Weights of a small transformer language model.
Size: width 128, 2 heads of 64, MLP 512 ReLU, vocabulary 2048, 2.9M parameters.
Architecture: no biases in attention or MLP, untied embeddings.
Training: 179M tokens, 10920 steps.
Each number is 500 + 25 x the weight over its row's rms, rounded and kept within 0 to 999. Layers, rows and columns count from 0. Numbers have three digits each. The size before them is the row's rms in percent of the matrix's.

# up: layer 3 MLP up, 512x128, rms 0.125, rows 315-367, columns 0-127
# down: layer 3 MLP down (transposed), 512x128, rms 0.0757, rows 315-366, columns 0-127
up315 131:494511508565466487571472494541492469496522521540499460507471489496520511531517494495532554446494485519469500485473517519522498513466532459496521509504554479526501517547491522500483497503502502481543503474494530508526477518523522504515501485519459519516504498468507527533433468506489504560465509516482518485515526502491504504480488486469515538456528512503496530513513473481458484479498
down315 155:489538475507475551509516540520491482513446545523492448528476498508520412507486500488484517488485505484521456523531521507510502526506501503488504459521510506520536471510484528522479486533498509489469488522535487492509458543517527519492450492490510515505472494518444522500471487470511483529452515513510459519480518513521569506508503464467478495512536511475464528506529505481497506492497
up316 102:500500495533484524500513461528501481536526476495500472472473498561494494494523519477449506469481482506475510487494462545518462505518494437480507500470519504539475436480527491504485551513501495495461491521501513482513505488469516502490448510511529494497501495497481456498458516510497554481511474474516500477487489506501498451490499461502452510484530471522547468530466497559507468507527
down316 103:545466488531465483481513532497549482522484496485457523518529527489523527514509484477517536513527471510486502510534499473502490462471499499481499472497486509485517471541494477516552524488516476494514500472477531519508486495500486507520504458494495470519503510497444492490465492422476525536523482505521530504518542515456500485462521537488510476465476555500482505482483435503547494464506
up317 103:506528487540497496492490480523482521484493543479537467448496527546526478500515518501479522506496460487432534457489523519514498505496517504537536486489461488570498463526515484542501521490463473473526505487498471516507498472525560454459475494504500543513482505476488531496514502505534494507526524508476517500515455471527507506498528434497495505522498513475512539488515516538497478497505
down317 111:476470507516500504498508512476503490496543458485510506528490435541490523466509479509498507532469514501547462478492470499512516509554513537483514512488482463510504526535471519531513480477522490544523513489521524527522488521496505493518470513465490530506516574469534503484486515494501501483484524479506539554497456518451521490521450477549541476505482467454504532485516472508486484510498
up318 113:495541508488499497500498490485526531483500508509535494466518474497529528542485515493507538489519474504504512504503489484536460492489518473474528503484492515479502508521473452540477508504452546483516511461501512486490484452500490507484532492540448539524449548490491522499491508510507527539430546512510548488504504465568529505489520510469525548481501467513521543497526521504514484492523
down318 122:523497543478508484565507541477479521479500461515512503505542467488506516486477481525491523570451491505505475502536478512485490508525436543429512526487537515503515486506483506451506483506506525473510540487521481468523540494494506523513491492519557484512495488514493463486514533484513482496546458471501513514511488503488531492508529488475485506503482479495468498531520497481507452518550
up319 099:500499509525491525545530493493514541459506504528501489475554480514493493533517452494480480490508516446504470520497461508526505476541488485500515476514477512472506450508565509458456493508553495516459487518486530477523487506498516511508491445484468510474477499523482507475504503521511491472469493525527479528492472521475505499439503502490474507475475448570484513493467538505480516487487
down319 102:532474507481495502477517511469483505542468535477443503499516513519507517446545486560478499510520484493516511508517519472515502510471478522504518490515505484485543510529482464528473508492486531534493472532498528526536484457493498522494475455488466517514489439481513537510508553530515504508507508508500520519535506534490475516575490509483506548504499538504474530507494515507532486444477
up320 088:537477514486486482504497509488499505507543514474511479554483469516510473492494557498468495504438477474454495511476502467513520494489516459492514498420476493504510503541510474463521504570496448484513511467450494537495516499502524518519482508474542504507489552484491510470533503514527501516502499471504499482518483476547512466496526454482531500498496469497513466500535506498457517520496
down320 090:491487529448556510517501489503505514465515486501515475493540471475483537509487462516534525462492454476509483513493475517476511513536504567497512497506525501531529493547498496426470501537514478512503499499508507492535520517472494481554507529467527507516485504497495487499517507468476498483528477467486523441481507547456521504455499508558490511493538476505460504492486467500485482482492
up321 105:508536522491530493534489475557476484474413500542510475523498485497483497518531479516508543494508482499537487518462533534531507501544500521519509482479548463509492470495490485484519518467526528492543473438484504520503524478512522501441465497509558486493500494516479474518488490513482471481490510540515505507482484480497476475495512517484550512469462498530533511486502484539505473520516
down321 104:465483511483442501479493496493467519452546459497513510478516553499453479447505503532475495466513495450475504496474506499527498493472516473468544497469513485486487483508476481519472488496470535519542492546528493500537512474506469511551501492529488492501463489535524501519498514506516443480503528490539500483479514493522496543486433510497465532524472498520490471486520520509503497528467
up322 122:500535505516438479513504485492514526474516517495509483499510512502473469499528522485464499483544516471449497507494482496501496527509553459511505500496466494478513496486467493466492531500537483464450493510468511481512503486493533530521524496502488482543483551476543532489511501479523522478527528480511470489506441488504460450479495498544480525472456492533533504459496521565457483505511
down322 118:483486497516492466482492518473485537494534495514433491491507483519563498477484538504535556488471499495504549478508517451505510517485500517477540476520506462474515509510518495506531491583463489549507504528508503501493503490480495524517483500474472524513521460515488494479505517515523519520518510557522536478538448499499518477497470491486552490510481491518456484510495500471519458460496
up323 103:574541487510541455526508506529481479522498519479539459548507490453516524510531494508527520533500490532472525474513505517512543518504505495523477494524504490517453513541505491561498483509549542509514481451494525464515474518516492481480470465487524511492525513497532512547488501521494495544525486506464495482472504495476512486491485478465477486499483499506504552524522553483488487529496
down323 101:475498525506486502460494516511479483497480487491513508520531494442496464514468488491533486493501499468511465512535494467488522450483481465487534474534479508519515481519449554491510462465501532551514505507472516466499561506529459526498486496483475472552492496518451504524520557474487500449493500531473484492491523503506489458554518493492520484520526527519496501466486461522504515488492
up324 144:511535483515490491516460462471498515505489538501485515480519501556513465527507491500468519492470476493492541495497494509507512531490490448509465501506497507502524465519523496539504514507517490457517507527457499469533487478490546544518511525520497553471549558458515510513532520510525524523481491521538478526468494495533484457489480474501514477480491478503488543533509473554457548513505
down324 129:476511504502484502526461487489523551551494512527496487509533460505481499475500501504491493481477507528495510467488512468479467476457473512542514516523513535500535515506518474537527467487536502478513526537498506486529448489488497495538501536509501536472567531446444546485543519524493535517505498526491516466502507505494469474527454511547499514466535509484510510496476483536498530487485
up325 116:517520494561504507520428505528546524498518517492498467486504493510521507496496515525449496483525506541488488534516512528475493528484508477543483508505509497541493484501506500490494546573506498499474483529471490498488530466481517533475478534551499522515498516496512500532440521511523574501499477485525493518519467502543485477471491445489477536479502519514534532483484501526496481494485
down325 123:510513469482476514529478494521463507518481475445462441482499512497506489488491534508498504475517518499559504553493513498459481496481514508511471445514445484500487506517483494503530475502546497533513519503496509504485526517469484467490502532512504445527528515492499493544502530468516523504548535507507487496493461551490502466554491519502503503435473481495510527515479470512504545463527
up326 107:491505485482517492514477453538478440479527510489476508532522508504495474507513497492504508483525501528455506493507538485462503525507463490463494490537520473552528509503513512508494500483523531498490501510461495516541537486504531494504491522515523551502500552466488476484487485490513472522515566486521486508543481541578480475485502503505522499483551492539505565557502502485491501521494
down326 108:504506538497490525554514550515524521560512478490493491526467512515511474520461489515508459521531499529557547460518482533517477468455503501500509523500561523520527537487460483525501465482486496541490493518490496513457509502480467518482503509485475519511493507502493510513520495510522520478497543509532464507505517490505469502528507478492474526512543543541517507508502480501494590499500
up327 050:487498482466537475556492457489488484470504530504495481490498476535522542577457514491524517479508455506499498524468510539498447518487527522506519483483518517508492510502533510528471576489492503498480476490497511519469520554526521529508504456543525524493520485478527505499479523519479526509447521482495504513526476472553526505460524473499511483474504488507505512511511491524506506522543
down327 041:519495529490504549489490504501490479486477475525500485484485509482454444471531447484513503503518498483464511536509537434510524547534520503491495496526498496494492538457516465512487468479501477507508502487512479487483499500534475503458558517503527483499514507448494461494505531474526513529503504560514462523499484452492514578544466494492526486501497485507525471497498523480534516490489
up328 113:480495466503499531502474508534493514479534500490508526496467497506504497504502515502455514494486510468514461489427452504477523504481518491507486501504495500475487522500599473521522506454448494486515471476486490456506457502526499502456487510511504526510478511473531481546466514517495476454492504494537470530521478438475487515484493485490498509520527533500527550459526494491476503540499
down328 113:517541480490467486476487513459499516508514514471527481397458449495499470504501492508492482527476503484505509480519491506501478510473468519459498536506482477517535487534453495473477486509508491492491494518507527513498521476497467488520523492527503527514548462554513454488480516515557457467522492465486490498500481475516469488541547479486493510503511507521521555510500480510515509525537
up329 115:511513529500508497521517493488544520466487504490526503440511477499518532510465502512517466509492503518484490502489473488538524507547498493532512485533493471529517508520512488529536476472477527499545507555508494508510509489547515543497486466553469519495508550475514496508472480493499498458486540516481525459537496467468507469442499516515453499498453473482448511505530554510489492477524
down329 116:474506496497513487483516517503510534499456491505500494481508525458516528470482493536477503509461488493473465503570505487525515475516453502487489495475505526484506507501465497513475452516524518453505490474495475499500486532527466527481507505473489458481507478507447494464496494537495504533531495500532512531444504500499516563541526527476468492465500511453545503458462526548531486511467
up330 096:527478496523484529540457513486495531510519511502508494473509502497482520529524494476458509502489502523535456486485528503501518545490486495478507465489449497492472471527486535507457541487517500512514481446512479499456517460507523455534504493496489554500477542494520507490494516512490501507496483530558503504528475493506555436493511492505527557454435480518469485485517527522504485499513
down330 094:537445516459485527469533539495475509526491485487474518473461481486536524492514464495500510488515506489509480465502504505518491506506481558511489498507489513509512448505481455514448505515525530520499491546544539513497477488511486502541486457486499524527534477513509496509475536517475505510491502476462522502560462511486481466557517515504552525522506521497466502505447496482506465513454
up331 105:460563533485506474496472484488534537501526497506524484501525498530502515514484511413556483519476499489537516502496502538512476492498513472479539524521509487497495519525518519532540481507506489509474464500518488476498501516504533533468511489529504522488530572490538519515431442503505468525530502472479487480487514519531490493489479520516516505506476507474517541524501495480486511526549
down331 106:492510482492525528507506521492493501542460478506498542515536507477494475494490537461504480484474477476494475503484506471456522436460481506449491523460528509470498542491503503530500431473505523525504541491516491466483502532457477490520458561463485493483506474564512499505506512459480496493496517491514490532503467493496480550490506497500498478518481462477519464480510478533531471487522
up332 104:474495441519512499499468484480512484501517516519516518513501458493513540503514534433513494480495487507476514458487483585511495497431510503474507468485496536502498500543479469488503573471489515499504489518508542540482530487451512496520494485507500543505487483485526519524466489489492552512528501509523507528501481531478504456476508481492493513508501494554448512505503497493470464516517
down332 101:536497531489497488512536511515487559517531505505471465498477468485503519492531479520509450490523534506497486461504504496522481489507477510509480479464505518501530476487466479560484484474511519549472480530521532543479469481482514466548491467468509507475500490491491491508473545520477478477472480430469500509545525515498460475537530494507483542537497543498469479500473503490538486515514
up333 134:522509478510476504496465456469491545527498527510474482486524495520511481510477542493450520478494476514494538501497506503495507538498503459521471502502521541502502472509522490523511536526537488455509491524482519478522485467489556534500504518515480551478553563470521516520521500500526522517508493496514489535491480505575517435492479480507496503461523497501508531503478491557470532487521
down333 147:498530456524484505503478487506529532505483546516452493463545497502493490495509504493474514486478493527514494508521508490475456525478486500526499473544499480499550451518536490523542478514538476518487510543499517479550463513545509509548510561496492550515516538469518540518497465507533524494495476514530493489502494532489475463497455500506493485456526529489515519499466446513477503495494
up334 093:498485478494513519518549515507519564484527513481512493498447461496496516527468556464504500498516474480496543520476495504495494509532514476486497542536532520508481448555486501498516492496491470476525514514503499520520520501495493511520540486494460507472506551465499534473486410497528534505548520472476519496483516512510462484488526500487498477542525506481515504533490502509459535521480
down334 091:491500494447497489503471502510506490509514491512456539536554491516517471522486449545498468515512491539510454498496502525518507494447489533530471508519471489474561471481486544485516544536519501548470494460523504513506518504489498497493515499459501488506495447511487530495490502529484436524453512485495497493502510498534506523508446493516523459505485470493481515542491469500498467470471
up335 047:502532467527526493530483472483480479463506559543528473499500499504541509542489504470512522449517489466510491496453505525544483497477509470512486512490505467504500510511535506526456561482513518465543505470516518520486528507504539530501456489484525523468540526502537497541459454538482475496493501491541500529506481491509493476481508503463494512489496450506478542491533479532494488512514
down335 026:447480555506519511507514526488528448468512540503470455562436536502514506503506495515485493449532488480519464539511491453495512515465435504510472474505475462531508485533487514505493524501557494507523498500516501459538501500502524504514488496517504481553501530495486546500483474466477508494471516511492482484486533503488498478527500504496501516502463498510462514494472486529473542487520
up336 074:519472489528465472490502504508485536480487506550509453488500500503517479503465526539472480497513457457509504526476512512480500489482482447526472448553482472516484539488470511459520521494453460507483518504533492516489510540566516483490482530518519531500484554456540491510499496503506528523500489525487513520541449468500489487455515521525501479513479512519518494524522485514473491538495
down336 080:486517486505521508509460475488532480436501440483485517530524484513485468479487480475494491538445517481489480494504501518493503503547475558561498466498495451491510476504501479546500530465466496523483470501511484507500513515484506496536478522483523531517508477445536511544521506519497509481458511519541528513482483500487503525516433475523504467508500480536495514458541479495520508491483
up337 093:501527488483536514514503470507525504544483491536516496502507443524505475518474486524516471502534484496493487483508501499450505524492495511488524523547523492589507522495497545520493495462507490470454512530485509464546515500463520535514490478499545507528501499467483527505462453523499475507475538508531524531491511503533509527448478478530475491497527485531501514457519562515504516488496
down337 093:486528542513519500479480556512487451488511513492485501518474544488476506507486474422521457553522534495512530514489495477510484486479512505514525500532488546471493515512505463486480472525530494506497497487533494573442517480490496516518488542500517484496515512435523487508522481485514519486500474476522495507509506499469470508533512473490504544511508469536467505466483472534524548496500
up338 103:493573515483555483498497486521476551502537499493478457475508470463508521539512527496504510471521504517466508486440524523464475524537518464521470477522496521525506502453503518472501491502485540486478471537489497470515482468508498465490525494508505511453530504486516465502514460566475500513499469488479481491542475503479544518481481485477525521506524488544503500475534480505481526492515
down338 114:523543538511506545521492521512479516484507527484495506512508489479492496458483509492477496519504520522519502506476495495477544516485449450557507531525452519525480493427487526476466555506511484492502498489452506533498497506524488529504498558502563522518510495516478506462546469489479476504487488499519541493501527482518483477542498508532517495521531467523463517505451481512531494475502
up339 063:491515490521523512517466477541495479467514520510505477547523472509516531542488495491486535473443427508467546509468509498504460526480525487484504547474525472533504488516518466531479534482455518461509500493488532495497548506521523500465505490508517519501521520516521479513477485475493501494492532519509506496528466465528561519487516491525516525453531457547509488487523473511501490493533
down339 046:527524520497500478495463528503527502509502486514527472515496481502503490498515460534553457518522504545493501481500469483501534491485498538514483486502498482490465537477457484495521473517500518535510482496516484476489516480451451435512509521527477507482573484495513495541484537529481486555505534501524521498521466485514507486497502507447497513456428492505510522548487519509506502455481
up340 109:537517489521519478526540486504468459508509532526546499513522458492556486518499515501501521485479503485541514492495512526542465475514502492489502459500536489534478496515534493518464497547466525493487467507526536512503487519520508516495484514516518519494503518480486511506499470503475502482421503524472457525547503522510542464484472483423510464523541471469473530478515505494495468492515
down340 104:529520543508519507536481502495473475538508497514499559491457493506522500497492524471491507491495523506465475505521488545480517507478529487514487507532526513518476535500533471459448492505498515501465479486495510412499477492480491502489503527518490528468488552463494498492525493497514477500513497531448469515456467451531503469570458485500471508516470509476527485477484546501506496488501
up341 120:495537479485465468490470506486515475468485506560504493522462507511494477502471530509534488508540444517460495534478509510487524511550560508485457522518513506500517535503510495521465546508462507457526469521475478492524496476502504470516455498514501572474506504503499500526526493515489509506503558521520468499511475513521492511471494493478524510473490481459510490506541505464489515514566
down341 125:523489553490468491486499486485472497500528486525503490490451522512474492481516476498497475495491549503531502532477482487525477506495492522524529502439530499510475495484547510474507524527453459487486557514461503487477472470439469490513519499500475511479536483472510504494502534491517498542494537531485514455551461497488518451521484485490487492501437537530518475520480481509528524475525
up342 100:481512502516495506478490505569533531502477496500481501518510480546512474511495506534502564522530490528499488523447499504466489497472495460500466502536522491516504466470499504483525498474507480456507490457497484498503509513457529530491483557462459490485491503447456502532507488482496484516489467478488479551487462509538527532483529486473537477486496461487510466472497507452454485506509
down342 104:501493518517487503511481488496450493480501484500459523543471535491472541507557516497516474486562490528511474524493490529486463540491524500500507495523469506532543484469471466492519491465470482521478510529469520537491507510474527498473515528498543462489520516530520511509486508493530519506543517505514471485566490516508468506499528507460468493567513542523497469475505504533524467482473
up343 095:507516508508520541490443506508511467503519488495494524527518477493501480479525466520524554538530474450481462564484499523474503535527487503508492475541539488566523495508486486488520561509524538439524458487476526512515526477492542458519539473481478473499491525487502517507485509489496493499463540521513511526518521464533510498486500491504490501494488451537487493526513516511505497505528
down343 095:484514557469514515476514507461471509504490527475499459530428551491477561560503454524514511531551538500510519513510491494477474471503508522508494501520513495506502500481462447479482514465528507512485505525526470522485509495490501517496487521547514486465522499497528480511564515505498531466516475516551520514497491507487510489547517498478448515492472514510490478467489474525522494490496
up344 111:522490503494504530510526490492485516488509516545551503500498473498508474545519493484504499508542457527481496529513454506485520509496502463503515517505494452559474484548492486535514489441538536501513510510546472487473530492482517480512502472528470481511507543512497503492489485520520521444506492543524529494500511472489538452506484508504489481530516494553478521450514468533513528563518
down344 114:462474545473530495497496488538475477525502458507535533536506531509471507520496425502479461497533510524495458513531521520519491462484483513500526510458495545480534517519486519514455492440529554521503469456537489526485519495536483489497528492505523525500521503478495504523490519501494468519491509511508468497496554479490540491535489512509441494473498537523499499500532513484492501464497
up345 050:516514492491497476505530486496493487427511557512492427486528483506543498536461507491482543475506457500493529504453494566470503523462491464507490490515513505526478496501483519516459511524480507499517486488505486461512490493485543480510496494513515496510536467487515488520468477508508485522492526518525533521535460502564551476469498501498506499508474477498527517534554474514486483527526
down345 034:477484551496511503559482536502492471492459521487484523501492473544462515486521477522488440475459502513536453513540514476492512484461501510510523487471480530480525469498490486517558508463528535513490530496522498490525508531471480516507490537507519482480526487484495479480450516502524453493494494517545530537502556492448487497486480506472491504507489505512463515490474495495489534541460
up346 104:527482511536463473476499509521496504521462522476480456474506503512525489527477494515496570485505497451445508526512527500529444535455493521531516525496485475564452476528510488544506483518548486499486488498536478480532481490553513471524498474515517499463494500503486495522526462492520484487478469530469514474498506477516526511499538487532511496531530495518532528481511523514505472523482
down346 102:467486492523529513491525505475466520525481492509500525498562488490464517504497491519523503565482503539496437506545516541497492489526506481498506506512492494463546503532502536534503481517497487570495486492501504550484537531478452486487498510529446502517501525467481507493526510467483462487499527514505487475485523477473505472537469491513461506529537506496499527527557468476511480515524
up347 110:558458533503475519539478477515467442507479511495510481507514509497525497497502521450485549491495495474558465512501521474541508520520526508529456482537506479507449469522494472520513494463466482507498481479493538504507517493498511487497490510485528530469517482484531523555500495488525492504527519478526488515475477455536501500483488482493483536534481543540465536486503488521488444517468
down347 112:479496454509465505545480499517529547482473475503525548468555460532515477482449473514487500501549514507484497514496474518459482512543482504507455489538508486470518534473530525503511503484512483471496519489488486554499502521460451518489496475454446524488518501458509489537526468484508505463504463498485488514530480540487513498546531520526481497526488539498486478497503479516503502503494
up348 104:511544518503443531475489475523490452492447492502559459472473496489493479502478512531519497478485447516474513528495524493534522441505500500515499498494494520528517502503554587524494476497518504437509507517480503518491525513488507458467526469511480476497535506499520499550470524493483524485518480516516535497457478483538489477480466493508502459487480505479510521517489511513504517506516
down348 103:496500494497459469483516570488524507479543533547484487524505517446484486494543498477527489513521527535478564482502486514513522510468516493522499483499466507453514480495459520499508482474490483578484522502465520517502478485534472515487516486486477525515477460535527508474479482495451470492544500444516496500510531519492485506495541488493477472489520519524490480499479527490488504523451
up349 109:512470503505521460517502507515522485443500519530552482497479516521510537521512478523520491482516479483521498519495434483530503469459470458511476499551467457519469516534521496518460483530517499512532516508505493511511480515512515506473452523552496485481529502447542542473477526535484546502510519504538489549535461455484510497486502498512493460482489503502509525475523514489510493497528
down349 114:465522547532484499492524519518538465487521477475524483506498453502459488489510495475455479472498502495492477501513504462533562479505471505519514488500505440478501476522469476495526503478557504528537491484470460506515512511524483500493535510502539537506514537484490508558493483458487512451501493494514496493471555517487477490559472513528500494503495514514487534481471468459506489467462
up350 102:517526494505524452528457509501473516482483522479528498515500495461506484519452516480508513484498477511501517536492502512562484532464526500486518559471495494521492477540455451549509515530537509488493504502512522502481459518518519522500538504526500461522497489488532511484458532489520480531468556512449507470519479487514488497488533509508496534477507480552496543519523511482479543474532
down350 109:454461493470526536531488523488509525490475443492497520491546488477486478495470533471505467517468505508507486477520513520514504525469503526474486505431522505509502431503488499524492476496502502494480483513496505467496569486482496476514475537487479499525496468477531493491552561472468446468506527464480514496499507508501520459504484467486486515486503507504457487507509517462493475510554
up351 110:500482482506534527495486493472505445503474508491488454509451498499503515511536469499480520497489513486493518516479525476482526541491519481461473517463508524581479492512509518506487491504499461512477503470519472512459498520499574513527461484530478522536494501434493463519478478482488516495510507440473474495499469519506493490469545509497534524456538524526482521542507477513494489514498
down351 112:519539489497479487449491551511498502516496511512515511491494469521464531503471532492529477497478481491510470490547485561469476500528492477499494523504467541496557480486504473486495490514526478510523461485505523479475540493486521492526539535491565503552461487476489476530547532519440531456523500473453478498495505516494501494478528492528501541504510510500503509472489498483488457533499
up352 103:477521489501548505479508467535508476496499503494480514536538458499543517513467464512521535444512474470477483528471483496485474518491520497481475478540513475491511535480508499515520520459460489507489488484515499432503508479531484510432523509499470509488499516469470511525503435506512461497498485510514527522477501497518526509482536481502465491507486494489476524476505534535512535572543
down352 103:500499506516507495490518486453462535535508504478480466522519460451485481505464496472502473483524542471535508473540461506508487514497479489471517477472506522493471508496473481502492485498516505519488559506483515551507461482502439519529475480494461475487509498535490472505492471510543508522503486445526562513504485540439490512509499524464506517480492470528507484521524466535543487480502
up353 059:520530539478510477534504502532473504478572545505520493484537477493541481538490563466494521499489465510503510523444502535503478534493525473497492486483462457541477499501513510511495520510509496480494501468501496540466529517502509483463489480510516511502502560483547472499488478529483506496481511498510500526491464513514520454456529475503512472505483461524461507531505546519485522506547
down353 047:505490478509472521492517515481519468513509468481491518523493527490483458480523471516504473526483532543543447492538528481523525517491472511550492504521505537494542488470524477507471495508503453515453520506526516514506462474477495521542490493506462497509475489525513547497523509454504474477490466485480507500527506557498450514524487520532476510478517524495525492488463457515494447442470
up354 094:484505480504495450522438484528491484506490533495545480478525468518499536495493496488529498505481488499543464501496443475488509514529477527536459529525529470491518527507509518520504485506548534473512507518508475502531492553519502531458528477504463526481493535463448462487479460522514526504453516500450535499479524516536529504498509491484494500509495474439508487538510480497487499521491
down354 090:516511494510487501491501505490469498496518480481460502521493535479516482492473506493501504554531502477483504512552507505489505490515518501460495530490538525521523424493472493481503493556532519559490478473523492485478476498454518509508496508528499486521525462506507516545477494501484454506529491468476495564544492531515501549485533512527502484518527498518501507509512505518588529507448
up355 102:505501497526520509522478488484480444481503538497508487527464480481528487513501521489407491450451497515499472524510511494521440508530550467492485481493542531521520474530515472482473506484510523469483498532494506526522503502545509511507523484504505503464487521512503463505508484528469528498443529562483527502503466544480541473505510461478502477494513487499488494523514482495483508506544
down355 099:429478533465467515500509581473488474538477515515492513507485499483461497467513508534483512500548512522486505511497473509507504509514499509505516479502499557512477480525486482472467492501534503508470508521516475532516513513487488498513507471478510445534487567522454481519524509491472507493481501524484485478484575494498513453534475510496513505494501489527495505474512527501550521523441
up356 111:570526548516471481525481499511499531499490506504470488508487471501497488494490543467443543517459486473434533535469494540489492514510514507459530537501510505499481473471499511512464505508510457482495492524535527514509498501499509506508445476528511491533506492510478511473477465530513506489535479497514544513493500464513486481485473468496502491519552503519475483540518465472436461501514
down356 110:493486496535552442517470468509534450484456487500453502535542479491494501508513448516526489517549493480513503489513467498470460502498492502485541485434496487483485517528492463493496482486463532535472485501544449543519506492493525480525542500518516480519527482527485525495509510490486497499460491521506515472519533483488507511482500542493462525512450516496482501504526476533480508539523
up357 102:518547486488501466535537479510479519486508517539517484444500505447502475498459520474473500525466479474459511545507477513497450524480522499470484504517534529495484477487479533486477527508489524484479514496507495491437456516468495448483500463476519453484508507496483461519523478488488498539496471506498502520475496511503498515472500479549495484509448490505509512556524516554507482536485
down357 101:506531529504501526461464475506481494546493488496466476485552499511461495497542460556486494487482446520519516538524508507469505504529472481546496477495541509467530544491525483488482468499496526485513533523511477480471459471524487486463497501508486504552507498443453526549477513527493512487488486521495482504470543520484501461513481499495525480511479521490466486455495486477512512455507
up358 092:538513485509516522507527420553535508453504514517494448500543500520526491507477501474533477511461482435540503522483496509511467514544509497454520459514500468503486494478513495492495515500496507508491471499501473474503503510482509514491516479579447481537541505500503498507515461497545475503483487494508512488505451535469531532479515494473504494489484494490520498555495476505492528514521
down358 096:483506517476500535530547469478479491543518466490509541529510480449493517509469520474473454519505508513509506473512491486516487488483501502481506499483497490494506555526487455465463443519511490496478551530481531504493473527501486490528498586477484473514519472526523527518505464481479468519558489457500488512517498481497501478535501493534467479503491475450477481504491498544518511472505
up359 053:510529495497526531528479475489505505478501559520508495484508467520525538521511515477469510489500458458458494515476499515502491537505532510513485505512488507529482524495476527513451543464472515538450463456518498463478511508498565507501469468499506520481523511498477501501507502509508485519447574491528486489540478533514528503458524456497499480511505487487505520549551483508475510513531
down359 031:484513491514491485564504453532459512507531516457485495538478517525493482465504490496487474535490500564514519494487476502487512542481484514459518511507486479524488528510533493497541490498542462534480533495510498529497489467544476482487506476443509499521466499508517478500484470484518453489465477540493477490513519521524499506543511486512475506514497543468502474507499473462499523414496
up360 093:506510512546513496504531501524483538446518498463516492517475458498507480492493481503492493508507510439500534508484502528455450556500498495500517568433485491513534488489499501497516524509481501443535496527509472528517525502495500520521492519498489487462532535502511489499473531513514505506493560538480498493479468517481491467463495454494494532502465458504521523440494479483491531523519
down360 096:438499482500476516461511541514479534519516495442474498496474521497504537499528450568511490531496489480551506498530535510507471490512501532517489476514509536500499473519505483531494498493475505501487484501473517539508446480489504512496469484475518483533482454447501523513510509504464489466522512486544478504479568503480515542495529504502545507529514484499512479524528498505502492443534
up361 109:499513525510504459481523444452513491518486518526528444478519511500497502521533497468446531505511503483503460563491429507495495484475524480476481515507490484514511527542506503518507508496474460514490490499484537467460538493478489497515491504503511488491512547504510473500493473489482542507494520501520450468478492498498515522478461476502534493575514515521463560518535487514510478483476
down361 111:503486495545459534496456516506512518502464508523463507496473519502499533560521509495533512506522512520488438501529481504496500497482518550503500503481522485489503504500511527463501482477483481454539500499556524498495486519440452497535523513544527466525526509510514536506482528460466533536489466506499488489506542539494508461484483538493500506479483517510484533481486488534525435503519
up362 104:506510448493469510519537536532489542501490510509476471442521497505523495526470520516472550433477512473474444491516500507473492523495558517470483514506502489519451507505503535505508490531489506493474479511525516489497492571522509520507442498495499516490515546473514490485489486498467493521501533496483450509493477502527478533501506499469527528508458526456520514484515564493486499506497
down362 100:479485522490496505493471494461488525455514516510496544495495549514479510457472505485499460552483513562481477477518471498509554515499502508505509500502479539481507564508460520530486449492470468552480533480536525495543476539483514494513532479518492494467479485538481490479486526511518482507497498470505477502557498523488487503502522528561507489541484498539469498511498507491540486504498
up363 100:470522493485479453494555507486522526520523503504496497514542473499513500520521543461496501495526486530480550504501506517517506481528487501507495551477498454521479506513479520504520511514505465507498511475451482548505493496472555460515521485495481503527473535446531438486505474503498481547456517502481453466511513495516523463508513512501538469532516490503518500539527556506489525493459
down363 101:486488484478515529492490503471484479531536473496459521520486539508493505488438470490499502474490503528487496519486529489534521467464478517529496548529515509494571543506484451451535469519477465536492500522524487478538499504462515517490465550505463472489477497492495507488504528459520450483491545485532491483526524508468448535529499521514502473535509507499496524489492472511500521487492
up364 098:543526484502480485497457493511528508467508520532465507504546519508509540515504528454490540482477501525470511501484493565479494496507514472493534499513528477513478477470514491481503533511516491527492438484490530486501533514522518522438471536523561474477496493495485518521504453527530476500488490486538524522504508457520461498484562489502477479528483476517506514496524460493495462505544
down364 089:464461496494493477501497545485509508456525461488528500521505522477482508459487458511521476538497470468515486463515547485527499485490481546495475487479510535472508502494535495502510518528484540472476524475472476534524518531499504494551501468481516478522520496491482516487507508504513523480435448522478505465498525491491499496480503533527487508516473530465509455495467555537556512537475
up365 055:534514494511489472533508511513499504494513562519509469489496455509532543547506472491492506493513452462487521496442489524504521515480518487506496516516508517508517508468557539506530540500516528465493494485493481489513516517512550525485487477508459511494505517471537474525462504519524518550458516487513489516518441488514507458468491464469509447494464484486490505516520509496498460520561
down365 033:507459465425469499547523530478465496495551507488500521518506496523482504506534506496500520505490486464533490483460491501520496493499524497522475517517498535509501490528499520497454453546443435511451516489498529535495499457486503546500493469461510516478470468503526492484521481467524483484460490507486480497500484534527484519502502508530511523528537504528480479478483467475477525459474
up366 050:486494485493504494495462454530502490473505513499512501487489484489560471527506512478505525494488449494468471509439511566494504525490528465481477508518504497534501492513482532538517509477477517477532477479497545528480474524538548480500500470504501511467554553464487496502457469494517492523487512483515477517490467491537489471449531495478484506513509474528532535479564477501491494523520
down366 025:508577482491487472495510500475474534482523489575496466515507511508494515473475462506494524479493482514493450499538476485507529510476512504521512508497484459521540518499499479535523523519484492515499468518502536498499471513511496510481505526502477482450498516480478573464476528518517498472481516455493528474544490524516437442508448509488497489524494524521508525492522528533494525487491
up367 059:533522509512504502518507468475474488476500564496505499475496419514562524537507525440487517500525479498493486509467492516483528517499520479542494502490528449515487508520517516523483513464483505473473528494521483501443533484499551528500481500544517486526535519492481529529462500528509510529453500498519490507522478479524503478443510501480540473517534480468522500486529487494481486512519